Each number is 500 + 25 x the weight over its row's rms, rounded and kept within 0 to 999. Layers, rows and columns count from 0. Numbers have three digits each. The size before them is the row's rms in percent of the matrix's.

# layer 7 MLP up, 640x320, rms 0.0738, rows 307-473, columns 0-39
105:515505480488513492531510484541464512472517495521504465546538487482487491506522526465563528479467514485489507556475517469
092:455519479483478525464495515458505509532427563536510524487493535501485474506444500493506458496504520481434492511493526486
095:492515520481543510538516512478493500498497523500533462480501562479504535519480522503522490443552480527434510491537481489
095:497494512487526472478487518489471509516481501459517483511523542447485504539506528444482499561507506513472486502496464454
111:524549528481458489524472473536484517506499493481493476496531505475494497506506498488485490522471534505515498545542482529
077:534498527532481472527511467486551545510505479491495457502479531515507522515488509517505508522486489532483530505472451561
101:520505506515506474501521513505473504489547502508501492505479467521505482456499512488471517525504507475517512467487496530
100:517546499502502512490483445506503484440520516500501514499519526466500522492502547474499462499522515526516504487499517455
085:470521514520457496492482525556531506484523493482495486520560515478495491491484553432518487482515446463493452504524484474
098:522534464488507498484497471506506477471519504458496509489542492484462479505480498445480483526511530525521490508523533505
113:524523464529466496528462480519542495497488514459495486494509545498548519487482533462522436504505543504474526498533476490
096:504512512502457494477537497488513516495468496538503490492519530445519523518445530489523469505525484491456467462501489506
093:493469494492510525538492511482524470531476484479500490514517586502463551502435488476548451522517507518468490471526541490
092:504526487479444493510471527498520520498500514511510497521497521487480456483468500439485517509512543489528509469499482489
108:519501481512452469477509498457491473527495521514514531499451522461504515509479478516530529497502472494523491557531514474
112:515478492505517451496470433502526518537481489529478479472458545512485481461464542477516474508512529500499562510465514470
105:512494454462419497509497519500495468508484520462471463522520535466542464477480491453467487538484545501504536524526498498
107:496526472503475487534527438523515485456514473511510472490510468504505543440458483529505511441492519484525509501531513471
105:512514460483546479475501494504495504559510499493499536479484465515568471443474498491507520520504459485515560466494475535
080:490499514523480510504498506471513478519511494543487484513479496497498530490505498510510517481474476505498447488488518483
098:495528496515504509473476503447502477540535481459525501495486517494508485526499485485464464455525439488531507426555490510
106:475492482526488489500481496497517511447461514476490483536530558459552523484468541485545487499499486479482525539463496471
096:478528487470485496498477502511498492480506482515494485536487501510496516470498517483514516498514473453537566529496470497
091:517494487527466483465513469445486489456500481530543526544506484530484449495531485509477515515505478460509455495521504443
114:467525500493532500494532456490527490503465468510506539483535511495495468491502504504522485497492556503474532538523512493
098:458487501491526462538475519499491506535474474506490500503487488486487514465485553486497439487506526484465508493560533491
096:499509501458512515509468496465524513468503503524539508562515532501507501474448517501533465516503473487495534449502492489
109:454499531487440506466517521530530506491490519522497515470480487493475504519469496487501448520547502487481466543497544489
092:514502451496486454533528509481515525508480501504489473522523526501535509489545535487499484522502462500431559487457456499
098:521502466470478499498484531504494528499476489474468480500500453525542495463510499530530535556497439515494503540501487498
114:504501523460492465449546487502526501450490541503515496533523500502471537519516480491504527506524437514510513504451477517
092:516500493474478517488480462500497485490512506529504455508447522483529497489477527508472478472543473498473467480538504474
110:557502467512473488544495466526477497498530484476492473541515489498478505484477504500491453492525525478511507532487498461
096:478495506508515486463481474534479503521525499509488479506501569485492444438474513499496520526512553504511479530459499518
090:476536500545504501462486491514541510484504496514517548481435491490487557494503505498474497507508474497502475506488508469
113:499525503548461479516523453461485511510445481530502503476509553480525463490437487514536497483555529458476510468510536496
110:492521458500505507522503496471515495437535495513517486520508496499486520470515516497534518482492488489504458461516515458
083:538489527528515490486460460496493490504495502504490496486501495524491515513451502498461475546508484510472501507512512477
118:441489487526469473449497512487512490501512526522496488472506472483537478480534514500567509518499478484473503504447485486
102:449540499480491498449496517479532528434494484489505498511518545475533535510511562456511435465492447490538484502517523501
096:513542464488462466459512486481476477518492517522475512479490495475545513463499520481557482505511479543506507489485513480
074:491512513526449540503486466496502517495510487509502499523466517481501460488503513473472483495520527515530455511528548513
106:476510542512496485459498508466483482524502519507504538484522537474514481495494490499539487536490527478474462468537530477
093:495480493499471480476471496496539542469507511508505526500484534496473479496507509459509496482532489502502472487523532449
080:471484513495492467514499489521508545445465498492489530516460488496566531506479504488542494499488478481474500511557489493
092:502501480480448522470559527492531510505478545505505469495478505471507509492488536506519481503504490452444487507508537477
109:535492501520492501493493476508507487544510498498538490508461485514489495502514540504487477492493547549477521486546493502
102:534503529508537467525470486500518527475528520502516510548487478473500477472545547492500478494506449498477529473486475493
111:537517476516494461517462430496517499505510471469528490483460554482465498471509500446502474501533538534480559491492470516
091:480501520519482479511503479464539510485488514517502510525481520467498541461444542434510494504507498449468567469482540477
089:451557487501503475492494490461502519525442505546495538455484504519490487526520489534492498472504481471433493504503521505
097:487491493554538517518495465505518494537509552500530522479478479487527507467485479513539493543490502511494547499486475500
107:495451493463562461518502498480470519515474486493474495541515493512491500503489538478501478484503494502477522525489512487
096:488506521486499519468483484464462456463536493482520512513479500492507504502487497467501504505528468443507467499533486478
089:442507517521475510484496543521493490453467521572483463505518510519513444500483497498493476519500520453437475479550520513
109:512500484509457478484521481476495528509505478549511519539447489468491510448514517453494467524524505514518496474479477495
104:491511499459439496508541525484473468504511486545498502504491524481500477461530488520489510514513486461513474511487486520
064:497486489537463524482497476501482522475515496509492447480519515470530535500521521527459506458521515463482468499497499507
101:494471497478438495480461490478501503456528496476497514574480543490491512493482508434496507502511464470519487503523542452
092:460508456507520497484477516534499501481490534513524513464457493485492487513505546510541554476540501453471499527502507458
106:524537476435460504505550511469487522497472500495501499534488511512524439465479507494472503478505512445507527466528462506
100:491501493506534508501489508476502511524477559503507525488493518505464487517476517497539498497496493492495530466507539515
097:511506481503452469485510463484509532431457491512503507493483480487527518506529491511502480507485482504472501528495500510
121:534474512494490476523515456472490496517494468487501476520501517503497541502451480527490469476543516550450536489488519516
095:489468490502503519490496488510519482514516473480537475496497511506480512528499486480471531515524502506552494550514526462
100:499525455490517460471480471518497502479459528527468516536501516465472509477483526492562509485498471486489502516528510506
085:498498492460482500524480495495509499524474490501492495513508512462477483476427521454499431481491499504548506499509478486
100:500493493532484495427517502489492507513520499474513488483488512506495485502489504468536505472523476521529522496515518490
097:492508509484471490510485452544507486534483520501489501516482502506481525486510519482506493510503551530506532580458527516
119:511519531460510478483476487488551535498475493540500512558498546521455528526488488490499438446491510500511514523517549481
108:510502459509532503455490540427525515444484498546522529494533512548490460531527521484479536500498488443504516470514466516
090:503454471498461510491489477500527567512451478542506507504498514502487458513490519504497513522504545517486486540460501508
107:501478499472486460496489547503530529482459524492494527502513512478502451525477531498504512519478480498481530508480508516
111:504516471488427485515476494535539534504508537494479519518507535493509472489460493434493434478506522490506522486529517509
099:508527503524470452448499500512504485478491491531504546473483506494513455470552509473527491510542502521540494493484481512
089:484462522469522490531468489540479510557495495496495442524478534505522513489470510478480483499560522519524516500500483532
101:493494470533485523439534505476509522502505491467507529486442495507521467529539494487488468432546483519504489517482536481
098:521476494531489490485504536443493501505505472525504498477486500473496497447551493531553464467481485443490499476535471480
093:471507510489501453493510526462494498500479523530471477505522558518516466429496502497527475502498496469477473492501518507
074:487467474518461483509489449482489493479483478513498507508519490514571458478505516465544510433507482451526434483497526433
118:516477505484479504487505501502507488474487491471482476532519545460591498501466516491497488535508529516528507496469487485
095:503458483499509492487508520509482497503487510533496528478494509514501483487478489512500485496513530509472540512509557493
084:481553483511525498485494498450487485530478517522495549449471500505481455475500480523519470451496520507510535473502527521
106:467507480505509494488476482505553500524480515587502471506475482522488485488487493497491499487481502461454525497475500470
105:492501501491471493514463493464524499494470538479488494482505487452491492498472471509450499480483470490431551450560521504
109:524477496511472490513532497517512541510523486479499446517522547517502468495475537486502477523470531489499504537495534478
090:495497485479480450450522492454458512518475533545493531522486515528523501492481524519460464504524507471490493462474516514
087:443495469463492495465517509516490508437466537507454467535529503501509482468519504461487475475496546518502506480475530524
101:518540483566481507493507472528510463495526514514496472512506490464472524480465480484467527548508526512463495557472479518
098:496529511511509488473489493494534530474545519489500513519490499488521534521526571487513479460497498498517483478489526510
102:457561520490533524535511440501515520489501516530500498513470484500521491527514503490477459466515551522475500515471537517
090:501455460511476463466482494499526501503467469484492488473514496475486461482490495485501515488572504483476489504484508512
128:486511515533476502506502506473496549481465495506528564483472471487538481520478482520500540476488474508501512498500528477
097:504500483493469511522493431500513529470484509517515501546476517544501484511471514455470485515507479485510543490488493466
097:484534506483519497438491507473511517478495527498498482488522515516495516476520516513490519483498441529534504477482470528
109:466527510530529495443508515477480506555542525540515537497479502512490495490503526473494499479527492441504499494504504490
102:457525538486508486539449485506474491519499498547502505478494499511487504500508494503537499472517515526507545486547542494
078:503485470450513452475479488487483522494453504546486516489487517498503508483508513487483518499526469478450469521509540488
103:528510511482516483533531448463494467531488482498524479536489506466499525518447470527511486500533499483470522456467485476
087:451498475498467514457526507469504494490482515494511535487502504478547479491483503508496487501547502464470515480504488502
087:506484444491447506483528494515514474454530498512493483536464531473490477507475504417479498514516481478495495537507463456
088:458481507533529474495476495502509487519509502486504482478485495489516557480517507506526500488543484503489491484512491503
106:503486497508493486484488544493514491459519492492516479472486513441505501489518510454539515512521449494487469465519492489
109:457495507466539497475512491446531478535513520487493475518496504501500536477519488499537506460534446481522493465492516518
106:524546514485533497544498449497509496527489454494499455531502515529506477496449533493503468518552536512525501506475523484
110:518525480513441512508486495529474514494496462498527532558497539487545485499501496441519492492502498431509483462558471505
104:474505470477481464467513525470475523465481517526508522479472520505530493531532517445520533498490461457465519456516505514
091:526487476497481499486508485529498497478470493535455470519504498459497558491477503461508530522494458462470462527478496477
092:480538473502505502521489496486524485466479512477472486535505507537484528506494532479520487497499450491489490510516523460
110:511506495477494480492519482503483487460500476477497492489505512527518507456522482530545517489507444508532512483507503512
103:489517478521478487536496469516480511424514475516508489554521536448485532508486517465527531460488488458465483533513484472
103:477554496473500491509539541450501505491491543496514495489504506496518490541496529465499489464486480434484483492510533497
100:492526463519468499505527506506488511502487509508498565511459504497544467484506504478579484505494456430518509530522484458
102:490541504507515497459481516479501487503532555499530502483474506511491512506481538501516529529513481464481515476507491482
104:482507487452532505499500483511494482514518492478486527520501490482528497468503489467497446487523520520508516499492542488
107:494488478475485484507469536484506492467497508534495497501515496504525548449521496503522503482493555465452555519507500464
082:467524504458524515478517506484535479483506501512536461502540486484513459511490487498529504498516436473502535464474499468
101:446506504452481497510518462526520525449517513475505510496488521479561495507517486492527504473489472544543525503484466500
067:475504452496505520517467498497518519460506527530501551480480500490517480491497516495495516502524477492509520507455508469
090:513468491503424498469542484502517543507470496500506527521475510514466531530482497480494503498499470543461470464494531483
114:512480455499524480557513506505493489517496522525491471560508532487491497518497536477494517468491523493511560525446505505
111:483472482512505498458527498511488485455530486515504495508492476494508469449482489522523534496525480462464511488486481506
099:504484480533511494521442532505485478525511511511504505478461508468523482439503506474486499519520543481467521535542474481
108:484494497500474503470487482456494500465541545496485469517510520504508526490487486487478529519485498491521525456517523525
092:510462470554468528509487538533504520479516547512489459528546527485511527524459558487546497506497527467470501491501522498
098:505532483469526506498496471508549516503495482503519479513487514525540521463451518489487446515515511524471547465529454497
103:462504503561481485485511497489502528495492524464494541490511514494514502470460487510526513534502454506490467459529498480
103:465499491487471529492504483497497496488470475560527499477510503494475508501463476504510496448574506477488498494474540475
112:478476489483526499507509549499475545511489509507491474482506503502494485487482520500517470465523511504425500527518505484
109:470473492546505476475490536502498498495506493525508495509507562500483500496515495465563521534506486448496506497472492456
117:505485502533484483471494520480504498449499484498499501565489514505491508491482508449485508507508480451495486488533500494
114:494537524513505497469545490548529504494499498525498453542569495454511559501505543464509474510489498487446549501446509531
094:479502477451496448516526505514492495494507535550460513513508527456531523464484524491556494540479507482475510536533478527
106:484509473513524498508539531501492485430494541541515442515526495504499480485508512506465509492503517476480551512453525501
096:517486493493519484467485509493512487451492466511512502519465501526509518500477481523459518528524502498451497553527497470
101:529536525468441494560526427504539545527500501482495510523490529498482540530500507455505487466538519539504506520491483517
127:429521499518518495497500484499564485520508503510491506507504516533470526473488522506501505515513515477467500536483493493
099:495514431510475524462501501507476516520481528557514478490496521499537528443453505515517517511498498463496502512455522468
093:519488473572498502504487513483484495490500454496496507520491494497500508497495489508542517537543526486526482579512456449
083:529472491497466480452529498499485461445470498510477505502506522517496484504477475463470485493488478483505482511479526466
110:486480493471501515516510521496469508463498525525490448504529501505512510511481510486465494497505551502478523515505564529
093:489514512497509473514518468475498474503486495462525468498500500476503483453493517503448469498535486515509486461480463530
091:497452481500495527456500486505479491481470469468518507478552525433530482488469500499483509502492500501509498490506490479
103:518505522484519490508495474490485520548462474528519535475550494506494476521495481517471428523524584508492502522490533479
112:520474518510529483507543507483486500456479466523513503511477508516566511512501482529523526524498516505522508493516516496
094:512522449514525507525533453525496528495507462508506466493520522455526526514494514506537512481511485492475518506487475456
111:500498513542495484477510497449515506475501515522507518524482526496501514491450533450506478500534493477478535503471517478
127:536530504475513496540481482496524523524513462468511473522490496505490480539488525494509440477504523494478501487555492488
100:477504519546483482512507478453501521481498505530509502528501499462522541490496538499510469475511498491504534503471520474
095:511516498468533513483462477458493527466480485492542515529487525513515495522526499521496490527568504484449514516494495461
097:499483502507531511503489554490502508512508488553521500538462525515490488508486502476522494517488503431499497536528497479
102:528523468513507496522483484486491491527553489495525506489504529474537517502475482512578507495474489497535541520545502454
100:491457519526513503518510468504519477515534513499502493498469504448490575489501552502468525489503529534504496503452502514
121:467482517471481495489498519486504488517469495556508462488501524510501521496488491488491494460492466442489542506491543473
099:452556509483520492494589508540507474470510533497487449484488507464487491498501514496499479490508479532478520554470514516
106:495517454474488504532552532483542510550501547477522539529507466506526499493449518488474452485533501471474499467474503515
119:510523536562495523498505472493528501471515499476532525527535500512507531521497512502537489510485527526511539466507502507
097:513499535507503518492468493512465492512467485504492467537448465491528493493508484474478479494492521508514523486485462499
081:530550473496505489454492499497514528492449490507487534509454490491530408476484504509482484536501462468477477495518469513
106:492464487513465488460543500478513525475483510528490485492530509512519464473517497531513502467497519473502502483500501485
100:515473540460533491468525496509518517486469543570520521478485499505472466494515521539466497484515512478470525503487510506
095:518520455487553500529495513446479487532498501503523500471494518529497522531479493524536489461499488479464529480494478474
098:440493509503501483535477507460505484440504476491513519507544492517559488495545492494547461450488451483522507461512548479
098:505520455520506504513531466542489532498515509488501510538512477472535555490503546475573545539450469489477551564435454484
103:465492526519488500473507505475531522509459544568504473479549514485506520493448496514515516507482501481455521466490526525
098:512473460489511495532494500526489507504496472487509449555495492521509479483525522481476519513531515518519533544489498484
090:498490496481531480476486550475492490533492503513501522524505534481513468468521500507528486473507484474476478540517539473
# layer 7 MLP down (transposed), 640x320, rms 0.0595, rows 307-473, columns 0-39
099:481501551481505503510505461521496534546527548508532493522481472516477492505484503452509511551539520498497502547489522479
098:501481529526523493548509495480520556499503511496486501501530494492531464500517511523516521509512505530516500531498477514
093:525515488514435513530486473498501526457523484472513491495513485499522480527504478504449468574502504459492524486494464502
096:526488502549481491517490523527468497535496501530480468531483505532496502499501494513500546518484476461553506468483486551
115:516475502488487435467460481498484476509508529474497501509504527541454542506525470490489518528499482495507511473483473546
105:461490510475507499479474518508480478451488497523484493562531521476501463462497476512484504485512521493526463479501484497
095:522471510476444513493524531485516498499442523470496502555464560481489537488511495517493542490500514513546514489492495508
102:513503505500517495464489521512516480518488492499495459560479523476529516495492508444525501497506472485515464545479481490
092:485544472498511476497559486542509483509524506500507520508518507460496445507511488506473507516500503515467500472503524541
102:523523516439488515542485478533479536442490511470491526499451486447467474506499496492496486443471486480497511507497561480
113:497529477493473498492490542539517499484500516469512494528517553494511466486491537439498475528545511529484450525531511468
098:515490560467501518499502467500477497524496514460505498494512533520522530497490480486505479440481506505524523488493514486
099:508517469539487474519493473514519496528519501442514508531511464476518500514510514504540468480464520499506537525496534491
102:500526485548448463481512496541510489480533524538470509510514491474515503493523509469478479504466532538496482481523489502
120:503541535457528501479500489500463501513484550529500503519490465543490477483502517522488489497491486488502532496468466507
082:478446518517468504464544516521480491508501517509491532516497508521506547503508514511530502517482462512481488495472553531
092:507522501459495491457536506459507530481509502515506528505466503514469504505469489501516512479515510524477490533507492455
100:458507481528518483479486519481473468543520521535508496506461482502451461516482495530521506535524525519472488507470506516
092:456479524470499515523524535492506463476477504466507494557452507472486496475475525486494502475518522510500507516463492475
073:511468502478494520516529506450512528502504503470507466497474462493490596481490483497520475511506440527497513483491513497
067:556531500531497489470523462508542544454525476451481479492455540524465561496495517452443487496510543442475484475553495501
121:548469477486469469469493468447520483518485522490499558456495483481476508450465456542464486492495535481523484502464519504
093:483513543506448503520516508487522512509514478495516491508501524476480542475560558527498498487524501484479517476495500472
101:501503484483486446500534477504526479481491510544439544499478537538513489471503500506524507505453525503484494500470529535
110:499478495465508547504492478540552513485470482511498527515462519517501490491463533489453518484509470511486514528497516557
096:502548488510541516488507496492489506557508515466500513512503441510531520555482476517496529481519503515531469524467527509
105:490495448498472449475519533509492456456460520546443559494493523505501465463513480463530506506447537509478503506503549521
104:495486501456495498475519487465531486444468499525517511475518483471446505504512458518496536492506468519497497526451524501
078:497482489473446527494477493526511506503516483512492502528517498477525504454504481497463511513520524454515464481514540500
093:505495520516471482488505457559482479475530473464500497514523528442542447483497476458511471486483517534539497540515496520
125:529494511480513489477533496489496498519482496526513497503517493500505501530512505485427537515528543439487484516501478532
102:515487484551446461455523458522484494512486496546478562496483531463517488517509525459542490489497506499492461497515532529
116:465520496508510503474469544524484497528518466506500518521478487509476546504505490535468512502491492516522513494490492503
108:512492484522475501508489520453546489464476499480491495482516510506504560501501496532483462496451497541486514483496531514
093:488507448543458484501516517484504483452488460540493484517489461484504521481507487472513486496480515502490515468504450570
105:536453501467485445496497486470486491457469551493488520519478509480479557496460479471511475494464497499488534512502505495
104:479517450502515515512551502442526482481541537474501481487479465460470475493533467499518518547538443491510498490476511447
090:464515523459471493536555538533460497486523501480464460525467528504465472502544467494497475456490504475530500514446485504
112:519510550536455511501492479523487496521478509495505482489513510507509535517464512501538499543520545497445485535519477499
101:442500484510477529427465499516494510520487514474500481423530494474508488527546532514445496479502504528486482499440534502
076:480501455506491510525483512522488496475505461482531528534559496472501495511468495528565526508500503514513496479479483502
077:521520510503453480459532499490509526503514524542508534511438505484511470478490509471490492508526511497512475476487500488
096:541490469505516459519493501471513497496486493491500510484487502539502474500487503564517541523485509518489469471514498486
102:489510523529475465469513520524489477534499523546482520504484519488491494470524507494512503515472511535496480497482520557
082:518492513485528519542528516493488500565537481514510504530506514463465468508520506527476510452491535518481536479469516531
101:535467517567498487490491506471502528546521508501495480479504489539501503482526473536511522511540512536503434480488500505
116:484509527518514504518527506525475467492497513491481488476537520507536483508482475510486503511509510454522504517477506514
092:500484466523466484489538521483515527495488539512502509543527472519528478466499508501503498521481493522483466495564525503
113:489484542478481490507504463468456506494476471478519526536466500527481524535478483488505493445515477496481456541497517525
120:513515499490465528489512509493485474507514473509514497494489476496508462468491483496513485504479507496521495493527515529
098:483533513500504521517506470442469505499494502477479469527557453477480468449492522506502555437490451502506465535538478526
090:533491471522468508524533514471531527440496493488499519499475496469490458493481546440459478458504547472465533514471524502
095:461475522478518486499524524532463470478525504512471553530484498479566509512539492481515577502499488534531517470484540484
076:555465485486530503452498503517456518515547499504502475508537487514465533534559495525443501516523518510479513481511458507
084:527505509480537510511509516423467504505513527488493523517518488488493524437508466514488516526516534510527506494435510517
134:495491509527441528495516527484474489499500492520487494516553507456575470481493508496497488490464493503509479473491551494
106:504478526547492487523449539501542525454513459475489485509533513533508507518483523451523498491509470477468532484496507462
055:514517500507531530493512487526496534529535469501510499464516502493481516547538528515442507522453538551490554455501491530
109:471514506498501490517496519499476498461489527479502493509546512485457476471484473495478531511502475492499500536532480466
080:536517507485471499500494523509464491571519509472469517498470506528505557480506497513424518556502465505536484446521459496
092:498512473496516492497494503505457473488484453487494474544466448459519480479518501507502506481511490534524557525535441514
086:515475482470507515481481558525533488525484486483499491534509516518514516523505512480490495550476526515471528508456503486
078:530481486489524525545506488530505510494508509520479445436476480479508458500533505504441495528532518581500485553524472509
123:470492492550491504456524500511450498574507541508458480493471434527468471486523501499497502462514521501500472519511500493
062:480511475519476508470466511486481501562511509499500487513464526485502518467460516496514503558510501527475486490508521450
070:486490465512514468505503510480488501483546549508518506518463517488463513500461518458491507524457503464446515495511494474
078:468536490471501532456515486527476500489547549508507505521502482436500505529464507509433484535511465490499516496474513484
142:543512516531485440528489516519473479523492533553448537480507534513488462493474478514505499514474534517508493454512492531
100:520457479534518510503512483509502520435466497465525530483522511507501551520520466498474511495500482485498508535483506470
121:492526490434492501501498501529507479484508487526485538540514508471470457459488515468479465511496497460532516493480451504
100:516496511503472527507539542510539500469502492477499488535515527516533505518544514450502537487464508488480503513470479495
089:495456521512482467454538461527513489491481522513476528525480500529506503494492475517498526525487497501544480505517474537
119:508482452510531524438525455521517483527478507489489508504464514528532499492477478506524481537509477469511462504500475532
135:501519495488474535496484515512513483503522514496512487499510538463491474513467521497451474469556475526495470456531507456
098:487562444506483496520493529559490513461476462514484460522490497461477475518518509487531490499503493518508519493509512525
100:492458505499485507491548542458525515506465532483512546480455515500488499517544504528494494486500492493484458536475457517
091:502511462496531547468484495497523568467557494491497484469531493501523538498492500490498502520539527522496466516485514471
107:497514512468504493485496466500540519497491473500487483487520522489474506516529507564512545539511498506491531503509508475
081:452526481479511540539479493509473503527524513501516445512508523521519516485461494509532511491508506510463496527530536492
071:530494536472527499500491514521498491571517483476473493502479528497469487541506521496451518475464529547526518477465462526
117:497476472496517480464451501490533488538536557490505518471530509538503524476507495541453515465463454466487463507488494485
110:505516514504506463562509472475497464481483509498498547545483517564493486510484539514500550521464460521517526476488494522
086:446497478491488505467495482504522515437509497482452511519505495459575459470494548450538519505508510510514463546527480520
106:514490520486534519504523492500489432455466490504520501480449501488492492530486447550487513491496495514507500522530486515
106:492525492487491492506455484479538537460482525479487468530497500505501508524482493523491496490500496519428491454496527508
118:466478461481537504539501527517485485480469490482501511501453516527481511518473513479457523452481513522491522529488525506
066:539542510519493512562501462510506525497473483565488488470497525499478511500495489492489520533454506525507553488490529502
090:471474492509528462505518511464488493508501490486496530489490512483499513481525514513509504541536480502492448534507471532
100:497523498511497496487527475473495537459462503495485491495497467468518442509516495501502517469494500479501472508563509521
101:495471523524482482556486537514549505521475522489486502487502453540465541480478450492508524477453525441492539520495504517
115:493492513519487514451506499542498513545499495480494502530577537506517486505466512454532475525522512529459467459534532561
079:495468530480522524525487511514512519519511432474498467550468471485490488499523497478453504526505487549522519511477509492
119:531555485491513498535496464454503531477471502511498514488494517492463497494418461542467507479523529484493511476552507482
099:512506508481477510436518513473522493472527488519522523486457481470543495495527506470490464488517483437506472492538501496
099:511509510464489490488492499487514496516457493507508515474484555519468488469514505590495503489460508466508505519488536455
090:498486474479496537487486504543507521466510474487518445509529464494531547530547512482476488473520493516506519496497496513
098:549526528479432520523506521523523458505520533507492508524505543552517482512441506489494496475498452445489513480535480500
072:508497506538507537528539505497502504496500505515482521500499487550505506490587493522503529488512540486501470529456487521
095:464480481473513481451528515503520510522509521539477457508501520505520482470494521465487488510507533538503475555517469512
093:508476497517496529518532467526517536453465515528496507503521494500554534505449511535472478510479542510481481527474500503
099:498518521525533489509514495438445529528465503512471513453464469538480469504511497526534493510489525492481516475493519545
082:555540486523484485506513552466482496504463456487503547540485507483484500505474525504441473521506511487525487505454494502
097:502505509493506490470538509490513529489474511501502569531493467489452492500531491502486481491501504482508512525473494492
109:508489486499447505425521513545505470507483513485493509514493505527516483507486509443461493470506503480511506495552520469
095:472512549529512480528510521492513483537500457512498479504412519499501527497528504535464499541476495556470496524489476529
128:507533548521505497519466536436520515531486464499498470501464523472510471522534498498499506472510480493476509484527488500
092:453471501500526472507510492542528505504495516485480532512499510517498485491483523502517530486488477536510512493470498477
084:506485557512558535523489492505513474517516485484520499487491453516503507472548456457502493510521520510517510522491499502
110:497501482547497467483530547450492502515498515493488546522524512516503488449461496535475481504497523489498500496523486500
106:553527490501494495455508516495533513508473516464519524481530476522503506488499553521456517512499526467475482522501466482
095:476508498499457508465476566546455511516521489500494477486489471470515479487516532461455465562508505564503504518504508493
109:492452535505496509473510483522484548488492516522491464492473451466511525546565534479455495488512513508520519467505522506
097:477523477508482545486513489539536533477483469475525496488477504465519532545490512519483503508504492522483472523489473481
077:493462507495486517488517556503487548480503522461498555558489482486489541482545546461497496562539473500491501526487459530
108:504503502495489482506468523528556520560480518458475484506505516505517514474496516479535488535514488551486527498504498512
091:507471511511533496491545474500483521507508517559485475481495523484509507504495452527520459463548522500498499513556484500
071:500450506535501508513512542446484509505486512504498472491460512493479535518544477494493516540512515521501498543469445536
106:522499488521514484500498515482489544518512540509498526531484522572484515517522506517462534481524502475485503509514503508
061:526474548492536515543499526513507512493528538495467491496485478506493537509503467493493522487517559529507493477503476518
097:426521510534538504504488494504497470492517540496502502478524502501512451451543532506553510499529460507528520491489487506
103:498511420476498505531515500509510496505461514521510520558462483521502490513493499489469493506567525490502554495472528488
101:522514485578504508496526492533519467503504514490509511529505495533497484547499483478477494502510471456454485471520486489
100:508510492516508506481502480510493471509487488487504484472496458509478543509465463506462508541475473486502517530532481493
122:520454505482467502498501483437492493542492504572503580470501526526491500450471474544469479513495525491493498457534544498
088:557550509457504496507491511525516493499516535505512527512497486510515477503497533497429513508498467441507518515508454516
110:471551483492508445477505491499508477493508521549481557456493489515528453485512473484529458496524522499500491458501553535
094:502434461494472498492495510469500459512509472497507472501534478469436532510465493448445498477510531471470502528550504526
097:504504489499504503488543505510538528482441503489516522518484478478504531520487502503489481496483497494547518512543535487
111:472501541501495499537523549500464497510519468468488512480419480508547451517479498506521537498527495499504478524500537496
108:517466479478530517508525486526460471493467469468505501554465513533494586513481497499508522471486504488492531541527499497
141:491509522494472541486507519508499466493540481504543478515526479494509456483506484495507480483495506481544485480524538515
108:517501485488508464508505497466470452479482542476495499462500489530505441481536522504511520504493476498560542497515500524
080:502558508512503549549473514555499482552580495487533469482501507472474506510505507458553502492514484502519531496489496487
090:492519495499479469528493516453493512504495509498491542544530450538503538490542495531524561506458454504497505406502503470
102:515513519470465527510512487531482548452535499485536441504488462493534532482505503485509514502494487501531517525526515472
126:468532522493459504517493516476507463475521508510498488474519518487469498499485486485498514510520508465505493466481517492
136:516478557460506505460482440491542488521511502476510492507489540523503532485497490516477523526494455443509516468522514527
097:514482527517502480568510482482525497531516487525481534531472503504496520507555534534448473512539545480503467487537486515
087:508526482486505502505466475481504564508482504463500488506474475487485532509534466483488522552508506471513484485503534482
069:531509482515548477501516520480498501539521434467510462541529499509494528507504496507488547506465558527526485473482498524
113:493436542486517508481480488488506474562493478499508566490530496518464504507512492503505537501496456495529509542470512502
107:492477520521510523490508477479535494482516522443518521506539482471472570488483537503487470489528476522502480491464477495
094:514478516467520495544516499529557507505500479490498530516514529489457525479503483532440515481494495526492551473463528509
109:483503498481485492471547525529497483492485509486490471519484462550522467522538542472451552489482441546498485485490488577
115:430513497456458495495528439472492524512488507520530501459505545488488529524477514513515488516476476539513495551495521539
094:461544500509503496467526516484509514471513505524484505494507478492507472496492496524503495474478501531530507493502503559
116:515527513496451519494507514513495472504519475516495503492485480495509440461497487500515500504475498475527478494526542538
127:492506561535477511463504490541474533489528478538488528506495467533516497514549493546465498510482508528562458481472532481
090:498531488479456526495499499505494474473521467524484487499494488497515449457514486489548498493468516487495481501524538520
070:528502529503464494483500535445529503506525458494522488513481497492470511496488504504446493496513510470519474499490514484
097:516457560516537520508484518502498584515483489496515532524486497487491562532553474519463504502518463521504483544483492501
088:486523512522542504491517481504508470509506468548484541523521466467495478526496453524454535425490494507500487518494529493
106:504482504502465510487503489454509492500477516499521528513525475491505510525451488522536526519519499479526490538507484455
101:473471509489505448549489488506444462502487462534491496491463480500493526509465442465501479467506507490526502539491546489
099:544480512540494488469462505421498542524529518469497543509506489508457531495493471514489514528520461508516509497539488473
101:478441538463500501486498542505526517489493504491501476479496477515537581513507529484499486533527515533515507481556531487
114:547539538524551512507490484514525526494522480483484509514517529504483516502529521521473524513473482514534485473471509522
095:497498476493527490530490505567469452463502490490474498531489490503517486545480483490521534462479471518535488504512509490
082:518519519535508491499505513518497495527521501525473517468472497510537480489477498502498518517485523505521548459473559516
101:499508541519463530516470465468479540471467533458508498503485506498473532519490506547445503494500502524482485517492519478
093:506507480487507549524528499518491509509529462489515484513548489511520513483518497455515509509517548508565497508500530477
097:494498513499483507471525507503484517487476509522500542522532498481493475467480500498489501512523498510478473500498506536
083:479494486507473505520509513496503495538503538514508499505470525490455507486483477468504526537472487493514486532534497504
110:473534557514469497478476560416535507483497504520497524500483461481498499464515467499454520474549494506525477491546518482
106:501477449502498496527498470441489525504501487506478495526499502533496546512528534574492515509496540441527512481478495499
083:509524496497488488525504517525519498480460483487497498522516480484475527500525487487507497495531558511494490543497517474
092:484506498512475515539497482454488518511501516498491503525536472469514529464554459534475501452501463513551489532451462481